From a checkpoint of a small transformer trained on Wikipedia: no biases in attention or MLP, exclusive self-attention.
Each number is 128 + 32 x the weight over its row's rms, rounded and kept within 0 to 255. Layers, rows and columns count from 0. The size above them is the row's rms in percent of the matrix's.

# layer 4 attention value, 128x160, rms 0.05, rows 42-63, columns 0-159
size [122  90 106 109 121 106 101  91 101 112  95  96 100  87  92 102 132  93 118 105 108 114]
[[158 134 116 213  86  95 116  97 183 127 182 126 200 112 103 119 157 146  78 129 166 128 177 169  63 173 123  80  59 144 154 136 120 161 137 138 116 136 164  99 142 103 134 118 156 147 143 129 101 112 129 161 163 161 127  89  86 177 136  88 129 131 123 107 134 107 144 127 113 131  93 121  84 129 147 120 152 148 175 139 138 151 128  85 130  99 109 168 147 141 126 138 143  73  86  99  96 151 142 105 131  51 137 157 139 106 171 120 117  86 204 120 105 109 203  67 140  25 110 121  94 140 135 102 115 131 105 185 145 155 157  83 139 165 106 127 179  65 135 125 166 122 128 169 140  74  93 125 100 134 136 140 118 147 132 180 155  87 187  93]
 [104 109 117 139 112 180 138 138 170 150  37 136 103  99 133 161  77  80  98  89  76 145 117  82 129 226 124  85 142  80 133 111 153 146 120 150 143 144  96 125 121 154 138 148 127 132 125 124 149 144 120 118 117 123 122 116 204 115 167 189 134 128  97 170 153 165 124 128 124 134 109 108  96  50 184 118 124 131  65 131  98 143 129 118 117 152 129 155 164 144 129 117 130  98 146 199 131 120 142 151 137 120  85 124 152 131  92 125 134 160  62 125  88 158 162 132 104 124 116 125 119 132  77 201 247 124 144  73 165 111  82 183 144 155 106 123 125 159 118 120 112 141 106  92  98 174  97 125 156 149 139 156 175 161 126  47  90 109 101 174]
 [136 115 104 171 111 112 154 158 130 127  88  99  62 154 113  79   0 141  81 155 133 129 125  84 134 150 114 102 144  92 127 153 148 154 126 145 139 109  71 148 153 129 158 117 170 131 136 119 143 120 124 153 167 112 139 119 180  36 114 104 158 168  92 145 128 148 121 125 108 135  91 154 122  75 170 113 100 141 155 149 107 143 128 145 146 143 186 160 198 112 119 100 124 116  77 160 136 113 152 143 110 128 152 137 156 132 133 142 173 202 168 131 110 128 153  78  74  43 161 134 103 115  76 125 137 100 120  91 145 184  88 110 155 193 113 140 136 187 130 127 125 122 139 132  99 114 117 160 120 139 142  97  97 147  83  99 141  99 151 176]
 [129 180 132 248 141 102  95 151 213 154 102 147 119 107 109 145 255 109  98 108 117  88 145 161 178 184 125 171 107 134 131  79 105 150 131 129 112 123  90 111  88 137 113 104  45 162 169 141 180 121 116 115 131 134 142  91 152 145 135 142 114  90 158 153 121 122 122  93 144 127 121 130 122  98 133 121 125 119  65 147 143 152 135 135 111 137 148 101  73 159 145  99 155  96 203 124 108 155 137 134 140  81  92 135 106 122 114 121 125  83  98 145  94 106 175  36 142 163  86 126 171 162  85 146 111  86 135 171 146 121 116  99 132 147 107 112  95 205 120 154 103 120 126 140 122 115 146 132 133 169 124 134 168 125 185 111 132 120 164 145]
 [124  92 135  23 141 127 162 104 157 104 171 121  98 113 142 177 110 143 169 144 112 139 102  49 151  88  99 124 176  98 115 157 138 123 108 126 134 139 114 116 101 103 175 113 123 150 126 138 163 128 110 120  81  89 131 180  96  56 157 189 150 146 154 116 129 139 135 142 126 135 189 134 109 122  87 143  53 104  13 108 106 153  99 162 139 107 233 113 122 122 115  89 139 165 148 139 149  80 115 139 133 187 106 102 107 161  90  93 142 143 121 121 152  91  72 161 106 165 129 140  99  48 149 128 161 112 154  52 148 121  73 160 125 155 162 131 119  85 132 126 121 125 142  82 123 114 146 146 120 140 125 173 112 114 131 119 129 183 153 150]
 [129 131 147  68 144 128 173 157 116 149 128 119  63 126 192 131 100 131 130 126  90 144 104  98 160 102 144 211 204 144 118 122 139  82 138 121 117 125 106 129 110 138 144 151 127 104  64  86 120 141 134  79 139 106 109 183 147 100 110 130 131 145 121 134 114 102 128 125 113 129 133 138 167 126  55 154 159  84 154 121 110 108 110 115 145 173 162 139 111 119 140 110  99 206 166 218 128 142 147 120 111 184 155 155  98 122 121 138 133 196  73 120 154 151  91 234  76 186 169 117 185  68 143  83 116 159 144  86 105 136 129 175 101  99 164 130 115 194 126 144  67 155 142 112 129 193 126  93 131 170 109  93 146 103 136 152 100 125 128 148]
 [141 115 137 100 107 155  93 157 134 138  59 139 130  86  96  90 203  98 129 109 131 152 104 168 159 180 127 119 173  95 107 107 118 101 164 114 107  95  97 167 204 138 124 104  90 138 130 116 129 121 135  42 155 115 115 126  74 135 130 171 134 123 151 137 118 123  80 123 143 140  93 124 105  39  82 142 115 125 181 123 205 114 131 128 107 119  92  93 145 119 133 138  94  78 120 107 121 129 153 157 135 163 137 140 100 103  41 185 145  98 158 120  81 144 131 165 101 196 119 117 143 113 177  75 128 112 137 113 126  77 134 106  99  58 158 125 183 157 135 121 161 125 120  95 134 205 144 127 158 110 146 146  93 126  98 123 140 177  26 127]
 [104  98 132 129  82  97 116 159 104 115  26 109 128 121 118 104 205  93  30 113 173 167  88 153 125 133  88  90  76  86  96  87 130  95 148 104 151 100 104 144 135 137  93  75 180 101 131 140 123 152 135  85 138 109 129 129  77 122  85 145 139 135 122 146 140 160 100 136 135 127  81 123 172 116 109 139 100 134 127  99 153 124 112 157 133  87 124 167 192 139 137  88 123 105 112 158 188 130 126 172 129 112 124 120 144 107  57 150 149  95 130  96 168 104 139 118 110 145 142 141 141 120 173 146 206 177 131  98  49 101 127  89 152 111 125 140 161  79 142 122 109 116 170 103 128 216 151 100 132 127 154 147 131 132  37  93  71 174 103 142]
 [112 154 100 220 111 123 155 149  78 133  18 136 120 102 117 125  69 129  89 128 152 107 113 118 120 209 157  57  99 123 112 122 109 107 140 137  91 112 158 145 161 156 133  70 148 131  94 113 110 113 139 126 118 130 133  97 150 178 139 120 115 102  94 128 102 139  81 130 116 118  93 167 130  59 163 119 170 149 158 139 168  89 150  91 142  76  54 114 177 117 143  67  95  86 115 102  91 150 171 145 112 132 115 161 175  92  87 195 116  71 191 138 111 119 137  85 108  78 178 120 104 179 180 120 135 124 106 182  97 167 128 103 134 136 171 134 130 167 131 136 131 110 142 155 110 114 125 114 138 158 146 124 114 139  68 153  99  81 119 177]
 [ 87 141 139  30 143 145 138  77 139 135 108 134 151 127 125 139 215  99 141 112 106 111 117 157 126 209 148 162 231 120 124 104 112 132 103 112 141 138 132 102 103 123 116 155  95 163 162 135 170 121 111 100  54 121 145 129  58  46 115 179 116 137 202 112 139 128 146 123 150 145 124 103 128 161 107 130  94 105  69 133 137 125 116 171  94 104 165  63  88 130 135 134 155 108 153 146 151 115 131 137 124 116  96 107  82 127 109  71 142 123  58 126 130 122 125 152 104 148  80 141 138  97 119 166 206 105 131 114 135  67 121 123 129 136 135 129 117 107 109 151 135 112 130 144 118 164 136 120 125  89 121 150 165 115 171  90 100 163   8 172]
 [129 191 116 237 128 149  75 105 182 137 132 153 118  65  99 150 202  71 124  74  70  99 124 115 109 177 110 132  56 136 123 146 126 133 104 126 118 124 114 125 136 121 119  96  54 115 183 142 110 124 108  94 113 130 105 120 137 159 229 142 121  99  74 154 134 149 116 129 127 126 118 134  65 121 140 131 148 109 135 159 163 140 149 156 107 233 107 125 125 144 122 141 119 117 131 109  79 166 128 130 144 145 112 122 130 123 124 130 136 118  83 160 130  89 180  95 161 143 131 125 205 140 123 122 183 120  97 124 165 165 118 132 116  89 132 123  81 156 131 128  56 151 132 142 105 141 105 128  91 129  85 178 146 147 160 107 181 117 147 217]
 [112  88  87 106  78 154 156 170  84  83 131 104 149 103 170 112  64 134  64 158 115 154 137 108  95  85 101 106 159 121 146 141 150 151 147 175 144 142 115 101 117 133  46 174 211 111  60 142 108 142 141 163 116 138 130 119 101  64 166  71 121 160 118 105 139 131 164 155 116 140 120 130 145 142 149 136 134 144 196 123 116 122 115 122 146 155  92 138 185 112 117 150 118 186  96 186 146  64 108 147 126 112 155 144 116 102 110 130 143 196 167 113 188 179 153 106 120  59 151 140 137  82 160 114 151 154 119 126  71 150 169 128 148 196  88 147 131  89 116  79 148 126 126 127 114 168 107 160 159 100 137  92 134 154 140  92 161  44  81 136]
 [170 158 126 126 182 145 141 185 156 135 107 124  80 134  98 145 166 116 178 137 192 151 130 119 131  56 148  42 133 169 132 113 114 130 122 157  95 136  94 129 126 152 143 168 101 122 117 119 156 138 139  39 125 115 139 139 137 119 146 104 142 119  92 115 128 141 136  99 119 141  95 118 128  76  92 137 145 106 245 146 102 113 146  51 121 121 109 131 121 111 139 125  82  67 158 141 117 117 130 133 134 162 165  99 136 118  93 139 140 167 180 138  84 196 167 201 102 169 144 105 145 165 130 114 116  93 144 105 143 156  85 145  94  43 121 118 157 149 136 130 162  95 106 113 150  80 141 144 111  84 136 138 133 118 105 159 112 151  89   6]
 [179 109 114 127 174 155  68 161 111 134 197 138 153 187 125 110 177 171 170 125  96 142 151 121 112  67 107 115  67 141 137 131 120 108  98 136 114 153 151  86  99 108 199 113 144 118  92 129 132 121 136 255 101 143 124 135 135 134 184  91 158 132 124 145 146 119  96 121 128 113 119 129 145 114 164 142 142 107 102 113  93 151 114 124 141 175 140 169 210 141 128 119 156  85 138 199 116 113 148 110 124 137 208 116 122 149 172 122 143 172  90 140 153  48 155  91 151 155 143 125  97 135  62 134  78 118 139 123 182 117  89 121 115 155  69 128 178  50 136 144 131 117 110 124 120  85 151 134 135  86 138  96 178 113 108 124 171 161 175 143]
 [100 160 184  63  96  74 171 181 161 149  85 124 112 128 151 138  87 106 121 121  33  91 111 121 186 195 164 166 116  98 130 152 138 131 142 116 159 145 156 141 129  96 112 127 159  95 108 142 123 133  95 138  96 103 111 135  97 115  99 107 118 145 140 163 113 147 154 152 106 119  93 146 105 107 129 109 122 148 129 135  91 130 155 126 139 151 210 110  65 130 110 149 107 197 132 202 171 120  89 139 134 186  82 172 123 125 104 130 163  61  62 119 178  92  97 149 177 169 124 158 164  52 129 130 214  81 127 119 115  82 126 141 154 129 112 132 117 154 108  80 163 119 105 136 119 183 111 138  90 144 111  90 108 134 148 105 131 166 167  72]
 [125 109 179 153 148  54 121 137 124 136 172 133 175 185 140 157 150 163 105 133 184 123 142 174 129 141 159 102 105 162 128 129 132 145 111  84 109 163 223 118 101 115 165  60 133 150 170 112 158 100 124 211  66 138 142 109  94 143 124 145 134 113 130 100 115 108 127 126 148 145  71 102 139 137 166 117  78 107  57 130 120 116 131 150 134 106 107 152  91 136 140 193 163 125 145  91 106 151  85 125 119  67  98 101 126 167 168 105 135 118 110 130  99  75  64  44 158 161 160 123 124 134 140 206 104 115 146 166 138 114 122 102 104 205 138 116 122  50 142 158 144 156 130 197 113  83 146 104 181 110 120 145 156 130 114 135 114 164 121  90]
 [136 148 144 130 120  99 144 151  93 118 115 136 106 129 135 119 166 118 110 154 168 125 121 172 117  92 152 132  77 143 135 131 124  93 146 142 121 141 121 156 186 121 119 114 148  88  90 138  87 143 145  76 127 171 120  97  64 212 128  30 121 104 114 109  88 146 142 142 118 134 146 116 127 143  91 133 197 116 255 109 109 115 126 136 138  77  91 138 150 119 101 132  93 102 126 128 117 158 121 126 111 143 184 166 135 107 119 144  99 113 155 139 191  97 200 152 110 136 131 125 169 142 191  95 115 123 126 126  94 107 168 136 121  43 144 125 189  92 104 101 157 132 145  85 166 211 146 118  93  92 112 140  95 111 154 160 159 152 112 128]
 [136 113 135 175 112  82 186 117 157 150 188 123 137 174 155 121  80 145  97 173 151 113 124 127 120 168 154 137  92 138 115 144 118 118 121 115 103 110 127 109 129 120 145  74 165 134 137 115 156 105 129 148  81 157 121 106 172 134 122  84 157 122 150 137 128 130 137 142  99 134 103 101  76 131 188  95 142 167  79 134  92 112 114 151 141  95 151 122  58 120 149  50 167 114 123 170 143 147 139 138 145  94  99 124 107 171 118 101  99  70 181 124 128  43 125 120 158  69 150 141 113  98 134 137 148  82 124 140 166 205 134  77 122 167  98 133 135 104 140 187 109 133 170 157 126  32 137 138 112 102 128 122 154 101 126 112 144  23 235  76]
 [ 99 102 146  89 131 159 119 114 140 136 116 111 180 154 122 158  35 131 144  83  81 124 132  97 114 145 150 130 136 112 126 126 137 138 129  93 140 138 205 149  87 104 103 108 137 124 170 114 130 135  99 153 135  87 136 184 170  78  62 244 131 157 110 162 151 124 114 134 140 126 120 148 162 150 180 123  79 139   0 132 113 125 156 154 139 193 100 183 129 110 126 172 128 161  69 156 130 124 141 113 132 149  85  96 130 131 132 144 164 152  76 131  77 113  33 114 143 158 126 125 131 128 123 201 203 153 120  89 143 143  99 149 133 159  89 116 109 160 138 156 120 121 110 172 130 125 115 110 133 127 139  96 133 136  97 115  71 152 129 162]
 [141 135 133 122 123 160  73 110 124 131 150 154 141  84  96 163 177 123 134 152 120 119 144 148  52 183 154 106  43 120 152 121 121 133  98 134 123 145 180 120 145 135 176 176 134 108 122 161  84 133 138 176  81 162 112  81  73 209 187  56 131  92 111 122  94 136 152 103 122 125 175 104 110 146 144 108 181 114 184 125 120 157 119 127 130 111 112 143 186 144 105 166 111  97 160 150 127 141 129 115 138  87 173 160 156 141 170 121  92  93 100 123 180  93 229  77 140 146 103 113 122 119 151 135  92 113 131 174  75 109 162 172 138  96 148 120 123  60 113 107 139 152  98 102 158 185 112 126 162  66 115 142 131 108 192 155 174 128 171 110]
 [138  97 160   5 103 147 120 101 103 113 194 125 203 122 102 125 157 156 119 145  58 132 152 142 116  75 123 137 119 108 156 113 113 140 117  98 131 132 164 150 200 147 164 181 198 146 196 126 138 125 129 126 105 148 123 115 101 127 132 102 108 139 147 112 128 103 155 118 115 137 165 124  91 164  95 159 133 128 135 135  61 159 160 131 131 103 128 105  98 113 113 133  97 102  61 146 114 122 139 126 126 150 135 105 106 122 142 126 141  94  80 148 115  37 195 146 157 161 113 120 190  92 104  86  85 114 145 121  99  69 147 170 123 146 141 125 183  56 110  60 168 146 121 108 134 140 101 146 158  96 100 113  70 133 178 147 164 167 176  84]
 [154 139 125 156 187 111 157 124 111 108 220 124 147 161 122 120 119 145 111 116 155 148 155 134 156   2 109 129 136 160 126 109 129 138 118 132 141 120 131 115 101 131 144 118  94 125 109 117 117 131 147 208 166 131 127 143 180  80 111 177 118 143 151 122 140 112 128 139 128 132 136 144  80 159 137 131  99 120  51 125 100 100 125 134 127 165 164 129 134 113 162 106 157  98 165  73 119 130 102  89 138 170 156  78  86 136 111 107 133 157 137 116 139 110  25 121  93 176 124 143 105 152  70 114  89  93 136  85 143 173 108 126 117 148 130 123 125  95 144 173  73  97 148 123 127  31 150 138 106 141 142 115 131 112  50 131 150 146 255 127]]
# layer 4 attention output (transposed), 128x160, rms 0.037, rows 42-62, columns 0-159
size [116 102 102 103 105 108 110 108 104 109 101 112 105 102  98 100 111 113  96  97  99]
[[164 146 123 147 110 110 121 138 172 156 147  95 151 121 130 128 125  96 129 124 117  96 171 138 132 129 170 114  48 134 121 154 244 129 142 158 116 106 154  61  90 151 148 124  56 106 160 147 135 151 122  78 170 149 103 122 105 162  97 120 154 125 129 139 125 131 241 136 156 149 124 160 195  98 152 129  77 115 128 133 137 183  69  71 125  81  92 138  85 141 182 149 156 105  81 144  82 162 125 112  83  78 111 145  77  86 168 119 145 178 103 130 119 123  95 173 121  56 116 110  97 118 132 135 121 100 129 117 185  66 139 181 153 157 115 142  93 131 148  87 120 170 161 119 129 105 116 176 150 130 137 137 119  77 119 157 111 154 159 107]
 [146  65  96 144 108  85 157 141 118 126  96 137  97 181 144 150 123 207 154 116 120 165 101 138 132  76 158 123 103  98 141 116  61  88 185 122  96 130 126 153 165 149 159 127 153 152 108 100 136  72 135 151 170 101 183 106 134 131 189 126 187 171 170 104 124 119  64 100  77  85  95  72 115  41 106 149 169 137 141 147 173 167  76 137  77 149 119 115 100 120  41 157 111 166 130 109 176 105 127 121  95 125 110 132 132 171 130 172  74  93 158  80 146 124 130  99 123 132 165 151 135 102 140  98 142 178 138  58 106 101 160 137 140 145  82 130 180 147 152 144 144 154 170 145 119 123 114 149 125 140 164  57 135 157 118  93 120 169 144 118]
 [128 129 117 158 137  82 142  96 134  88 107 107 105 156 118 102 110 182 139 101 161 152 115 152 189 112 117 134 147 113 113 135  87 137 140  55 113 139  95 126 127 212 175 112 118 150 157 127 129  87 119 163  84 119 138  95  95  74  75  83 172 176 160 132  90 154 152 159 134 125  88 106 108 129 102 178 148 116 114 147  94 163 122  96 143 137 126 132 131  84 165 142 119 127 124 205 134 145  87  79  84  73 129 149 140 105 150 123 153 124 165 124 164 110 179 167 153  29 147 163 182 127  78  94 168 134 120 153 124 102 124 146 121 139 122 118 150 197  66 139 106 108 153 147 165  77 158 107  65 137 214 113 108 187  70 171 129 132 165 149]
 [126 167 134 128 170 113 174 145 119 118  84 119 171 167 157 156 166 126 139  63 152 146 103 133 121 164 109 160 169 124  94 147 117 134 132 135 170 150  89 146  51  98 135 123 146 170 128 135  95 121  65 105 157 103 118 180 176 135 156 120 120  97 147 132 222  67 123  82 156 105 124  64 126 138 108 137 113  93 132 109 105 156 115 153  74 133 116 100 114 104 117  80 176 125 121 103 170 172 103 175 163 129 132 124 159  73 113 141 133 127 105 152 166 138 135 168 167 126 115 116  97  83 102 129 115 116  80 164 182  87  88 161 160 187  46 141 134 191 150 144 124 171 202 171 121  81 168 124 108 139  84 119 116 106 121  62 159 145  71 111]
 [ 98 169 101  77 138 125  67 154  96 110 120 119 118 128 113 136 126  93 159 145  97 156 116 152 132  93 101 140 122 142 163 138 190 147 122 130 128 127 188 137 159 130 139 153 199 129  91 155 193 145  68 123  64 132 154 143 169 156 163 151 132  98 133 140  89 119 160 149 142 142 202 120 155 138  90 130  61  21 180  76 156 103  89 128  75 140  88 160 170 115 116 103 178 156 110 184 132 109 185 141  77 109  81 143 121 142 105 159  64 165 139 106 178 170 135 169 103 166 111 103 136 111 128  86 179 162  81  89 142 175  67 117 119 125  96 133 120 126 120 114  86 112 146  97 131 117 139 140 147 133  90 129 155 145 120 134 106 148  57 161]
 [108 112 151 140 200 147  85 105 142 133 115 128 125  70 131  84 170 163 128 129  89 152 147 122 154 124 100 159 134 120 116 160 142 137 127 105 179 146  48  89 115  72 162 155 126 132 154 130 104 101 207 132 160 105  87 141 137 148 133  88  98 157 118 135  90 165 128 161 118 165  59 131  67 141 122 127 122 127  92 170 222  76  82 203 150 154 124  99 189 134 114 127 137 111 156 136 154 139 124 134 172 116 117 100 183 155  94  67 123 115 143 112 163 122 123 135 104 129  69 130 138 179 159 140 108 129 157 158 102 117 111 167 117 182 116 186 105 108 104 117 122 113 147 114 160 197 144 127 106  82  85 108 114  38 120 135 146  46 163 129]
 [168 121 186 105 120 132  81 145 115 133 129 105 119 137 120 134 174 103 183 117 148 135 126 129  93 124 109 151 106 141  98 167  99 122 102 121 178 152  91 147 139 128 120 120 170 154 120 162 135 145  82 118 157  82 123 208 123 160 172  51 156 152 120 121 138 143 167 111 145 162  46 134 135 150 104 138  77 157 159 143 176  90 105 180 192 119  80 109 194 122  82 160  99 149 142 105  90 147 120 150 121 105 130 117 172 123 100 119 188 113  85  52 170 133 102  70  70 123 152  46 113 173 125 128 119 137 135 144 120 173 143 128 135 133 107 135  21 175 114 145 122 115 131 218  83 119 144  95 109 119 132 136 146 118 152 101 144 146  83  98]
 [105 122 135 122 113 167 154 156 155 130 160 123 112  74 126 107 141 145 152 140 152 125  94 147  82  89 137 103 125 109  94 125 112 132 186 164 142 113  92 139 137 141 156 109 148  96 157 172 164 139 121 119 109 142 147 132  83 189 137  99 203 106 143  98  34 132 134 195 118 120  33  93 201 113  98 162  49  76 136 132  96  96  75 142 151 134  81 161 149 130  82 160 148 166 170  63 161 118 136 104 149 101 116  61 117 142 149 145 112 136 118 121 183 137 164 107 142  36 142 127 120 144 147 140 137 146  80 128  70 180 112 111 148 129  99 155  96 143 136 184 138 158 107 202 110  94 131 116 145 109 126 171  97 149 177 111 149 134 153 136]
 [137 113 141 114 128 147 118 165 133 151 118  77 137 150 105 146 134 163 187  99 149 134 135 135 120 134 108  70 119 152 132 109  90  86 144  93 151 145 102 181 121  80 120 119 135  98 171  99 146  58  89  90 136  95 147  79 136 138 176 130 103 136 128  65 195 183 125 177  99 105 115 180 113 160 118 134 164 112 123 138 193  89 129  30 151 184 157 155 119 130 139 119  89  99 138  99 122 179 151 127 111 106 109 133 151 138 118 149  46  77 165 109 165 148  72 138  93 125 150 141 115 124 110  92 162 136 145  80 111 186 137 147  77 100  99 153 145 133 127 135 125  91 184 155  57  92 142 173 158  69 190 120 174 114  98 132 114 169 182 170]
 [144 126 149 141 150  81 177  68 125 117  91 187 171 141 163  75 171 154  94 128 150 135 115 132 133 108 109 160 103 194 136 147 135 146  63 155 111 205 118  96 145 100 152 115 106 211 136 156 169 161  69 145 113 116  95 123  60 166 152  91 105 136 153 103 114 137 101  77 222  61 129  50 131 133 161 127 103  88 162 125  91 164 108 145  97 128 104  89  76 123  93 117 112 116 124 130 144 171 133 149  90 139 133 162 185 126  98 126  70  46 160 136 179 109 120 115 110 140 155 129 115 129 138 152 131 126 148 158 105  99 150 157 101 157 101  74 132 103 153 166 119 138 155 144  98 148 136  92  98 170 119 170 108 125 154 123 184 111  85 140]
 [120 142 128 154 103 148  86 129 123 124 143 165 207 133 125 149  88 157 155 109 139 130 122 147  99 112 111 162 121 114  79 130 105 175  65 115 159 141 158 177 114 107 120  81 118  90 125  92 142 155 111 116 127  76 116  93 184 179 189  90 125  99 114  94 182  77  92 101 145 140 137  81  49 151 102 105 177 107 160  78 138 175  86 147 118 141 102 183  78 113 129 170  72 113  99 138  79  86 141 167 150 135 145 113 141 140 127 142 111 160 139 122 122 150 134 149 222 118 157 120 102 125 137 113 102 167 135 160 164  75 144 115 156 120 123 112 199 145 130 106  98 162 206 100  86  93  78 125 150 176 167 140 134 156 131 138 117 125  32 129]
 [160 164 146 136 102 175 143 147 117 119 125 144 155 154 136 128  62 163  39 143 112 132 110 108 136 146 122 107 114 122 124 141  80 138  62 144  76 129 156 112 130 149 155 131 143  94  97 160 136 136 183 167 110 125 201  87  96 153 158 145  82 191 145  68  91 149 120 132 153  92  60 165  57 156  93 126 143 138 194 138 169  76 109 106 138 150 136 159 142 140  93 151  97 147 148  98 176 111 162 111 129  95  84 160 138 162  97 167 141 184 133 134  97 104 154 140  75  95  89 112 116 170 144 190 166 138 143 140 103  82 155 125 154  92 103 166 102 131 108 165 102 117 104 100 134 155  51 133  86 168 195 110 149 128 134 130 138  66  69 115]
 [153 141 155  78 161 133 144 190 138 131 150 136 137 111 121 136 142  46 138 122  73 109 119 138 186  94 131  94 159 116 100 140 144  86  62 113  80 114 198 170 122 153 114  70 118 101 128 132 219  99 128 139 189 135 182 131 103 126 155 104 139  89  78 144 198 136 163  79 130  87 130 114 148 123 100 143 158 102  88 106 179 179 143 105 137 153 102 142 148 176 139  71  20 114 218 177 137 146 141 175  93 146 108 106 131 119 141 170 149 157  80 117  90  96 111 115 127 116 156 143 138 121 133 141  95 138  97 129 168 162 120 147  92 126  84 142  82 141  99 115 150 145 151 109 110 138  98 127 125 183 113 118 125 161  78 135 154 107  87 134]
 [133 137 127  87 118 121  84 170  98 111 137 139 166 124 132 174 119 113 156 104 146 148 130 140 105 112 107 111 130 106 160 117 109 151  79 209 152 184 152  74 121  96 128 112 140  62 123 155 138 181 106 155 127 164 145 159 119 135  99 111 188  67 162  76  80 101 137  94 120 140  85  76 122 177 172 127 139 130 116 112  54 153 119 104 157 143 102 164 163 143 132  94 106 117 128 158 209 120 156  93 102 121 158 132  96 133 179 196 163 164  95 144 123 140 191  94 129  39 105 172  86  94 129 136 146 108 141 159 126  75  35 119 136 123 135 176 123 124  80 161 161 144  53 143 128 134 110 158 117 165 123 150 124 167 160 126 170 133 102  95]
 [113 131 103 171  97 155 187  36  83  81 117 114 129 121 172 108 107 133 128 170 125 137 122 108 125 147 125 174 128 117  76 158 127 195 153 143 124 111 124 130 145 142 153  92 120 173 171 106 142  86 148 127  68 198  93  77 132  74 165 107 110 121 150 117 124  85 106 124 132 107 135 112 140 141 115 153 169 137 192 111  88  97 129 164  89 196 191 130  93  97 121 127 153 151 131 138  38 137  94 145 106 143 137 140 113 146 136 141 124  76 111 122  87 141  88 120 177 166 110 159 119 153  95 118 147 116 111 132 150 192 114 133 158 142  65 145 135 134  94  51 113  63 141 128 184 124 143 141 150 142 116 173 171  22 176 118 146 109 131 155]
 [139 161 124 149 150  93 151 165 137 128 134  89 157 133 107 145 130 129 189 114 139 120 161 167 100 113 120 145 140 173 126 129 150 106 123 146 137 170 125 117 100  78 100 154 154  76 170 133  66 126  66  88  90 138 116 145 117 135 132 129 164 135 108 187 104  57 105 146 194 124  82 140 103  86 137 165 144 162 106 137  59 113 163  76 144 112 105 161 114 184 170 167 196  62 101 178 144 127 104  94 134 188 150 103  84 176 137  98  84 201  74  80 160 135 113 114 108  83 173 140 115  82 183 131 119 126 110 168  91 120 128 116 131 109 126 117 126  90 101 118 134 162 116 161 106 187  61 157 171 138 123 143 101 183 160  85 116 133  94 180]
 [111 173 159 161 150 154 122 166  62 105 147 155 113  85 183  96 126 149 114 136 137 150 122 147 153 140 100 102  80  97 108 159 136 114  48 123 162 137  79 157 161 145 145 114 106 125 108 154  83 144 184 133 114 130 111  73 125 145 143 127 105  46 120 132 119 120 212  85 150 150 164 137 174 154 166 111 138 108 121 130 172 101 134 112 209 113 104 135 161 149  98 143  81 173 100  72  38 189 127 137 120  40 154  79 149 153 131 132 189 140 128 142 191 132 116  95 139 141 131  82 107  80 140  97 139 148 162 149 151 132 160 147 140 155 169  90 135 129 148  73 100 149 128 114  85 133 150 112 106  94  89 154  74 151 152 144 110  69 140 121]
 [139 126 144 106 143 132 144 152 154 134 133 118 127 110 134 124 133 147 106 137 129 123 110 139 118 109 168 100 116 108 177  98 189 146  96 126  77 112 157 178  93 112 145 123  93 137 109 138 138  90 121 116 109 109  57 152 135 181  94 131 124 101 119 153  74  97 181 154 137 183 142 131 130 106  74  98  83 122 166 140  50 130 125  57 105 147 172 127 119  95 169 111 189 144  78 120 114  80 173  94 130  91 135 170  72 121 137 155 108 141  33 116 124 169  75 162 155 114 117 162 219 144 118  59 168 150  92 134 187  91 160 116 192 181 166 152 155 145 115 201 163 120 129  63 112 113 153 152 131 161  98 129 118 156 123  94 114 152  98 134]
 [118  91  78 158 118 115  91  70 182 123 122 122  97 165 119 168  96 103 132  86 122  87 118 136 171 125  90 135  95 138 102  89  88 115 150 129 115 145 173 146 154 110 134 114  73 107 135 102 135  70  99 164 132 149 154 122 128  60  78 104 126 166 157 120 142 154 113 212 107 181 103 156 119  82 151 136 132 178 151 160 208 128 159 164 109 111 160 161  99 170 168 112  84 113 103 147 109  61 159 132  80 168  74 155 130 137 151 101 103 110 149  95 167 187  93 159  74 162 123 180 141 145 153 118 162 140  99 143  77 235 100 110 125 152 148 139 125  76 125 156 136  77 114 166 158 151  94 136 175 123 172 106 154 142 119 145  94 124 132 140]
 [107 121 149 152 184 135 124 135  76 135 133 156 116  88 104 136 164 144 110 124 146 176 178 108 121 160 108 134 135 170 119 134 191 110 127 137 144 170  94 105  85 120 114 140 162 119 128 147  86 162 147 110 136  82  81 109 186 143 149  95 158 107 109 167  85 163 122  26 113 166 174 190 162 116 181  73 156 186 121  65  89 188 142 164 153 100 132 123 126 133 119  96 139  91 116 164  75 173  89 160 127 143 155  52  98 133 138 129 125 184  76 111 137  99 150 146  86 143 141  86 121  94 104 107  96 151 150 186 129  83 132 156 100 103 128 138 142  67 131  82 163 176  73 123 154 110  68 131 173  89 122 123 121 131 141 130 124 111 191 105]
 [123 156 122 144 123 165 152 184  69 159 118 159 115  77 150 197 129 180 110 125  87 150 112 111  87 131 101 115 141 140 144 144 213 134  76 141 123 103 122 129 207  51 113 120  98 193 174 132 119  80 170  71 148 109  98 112 162 124 188 120  42 100 149 108 168 156 111  85 153  75 154 122 132  99 134 150 129 161 174  95 150 128 169 151 146 108 115 106 152 123  91 134 112 143 114 107 123 180 131 161 112 119 103 117  94  92  82 146 156 165  85 122  93  91 166 142 103 164 117 146  92 166  76 154 117 132 156  94 144 122  97 172  86 140 116 138 110  66 154 121 158 176 128 138 167 150 113  75  80 140 161 135 121 122 163  85 141  94 120  61]]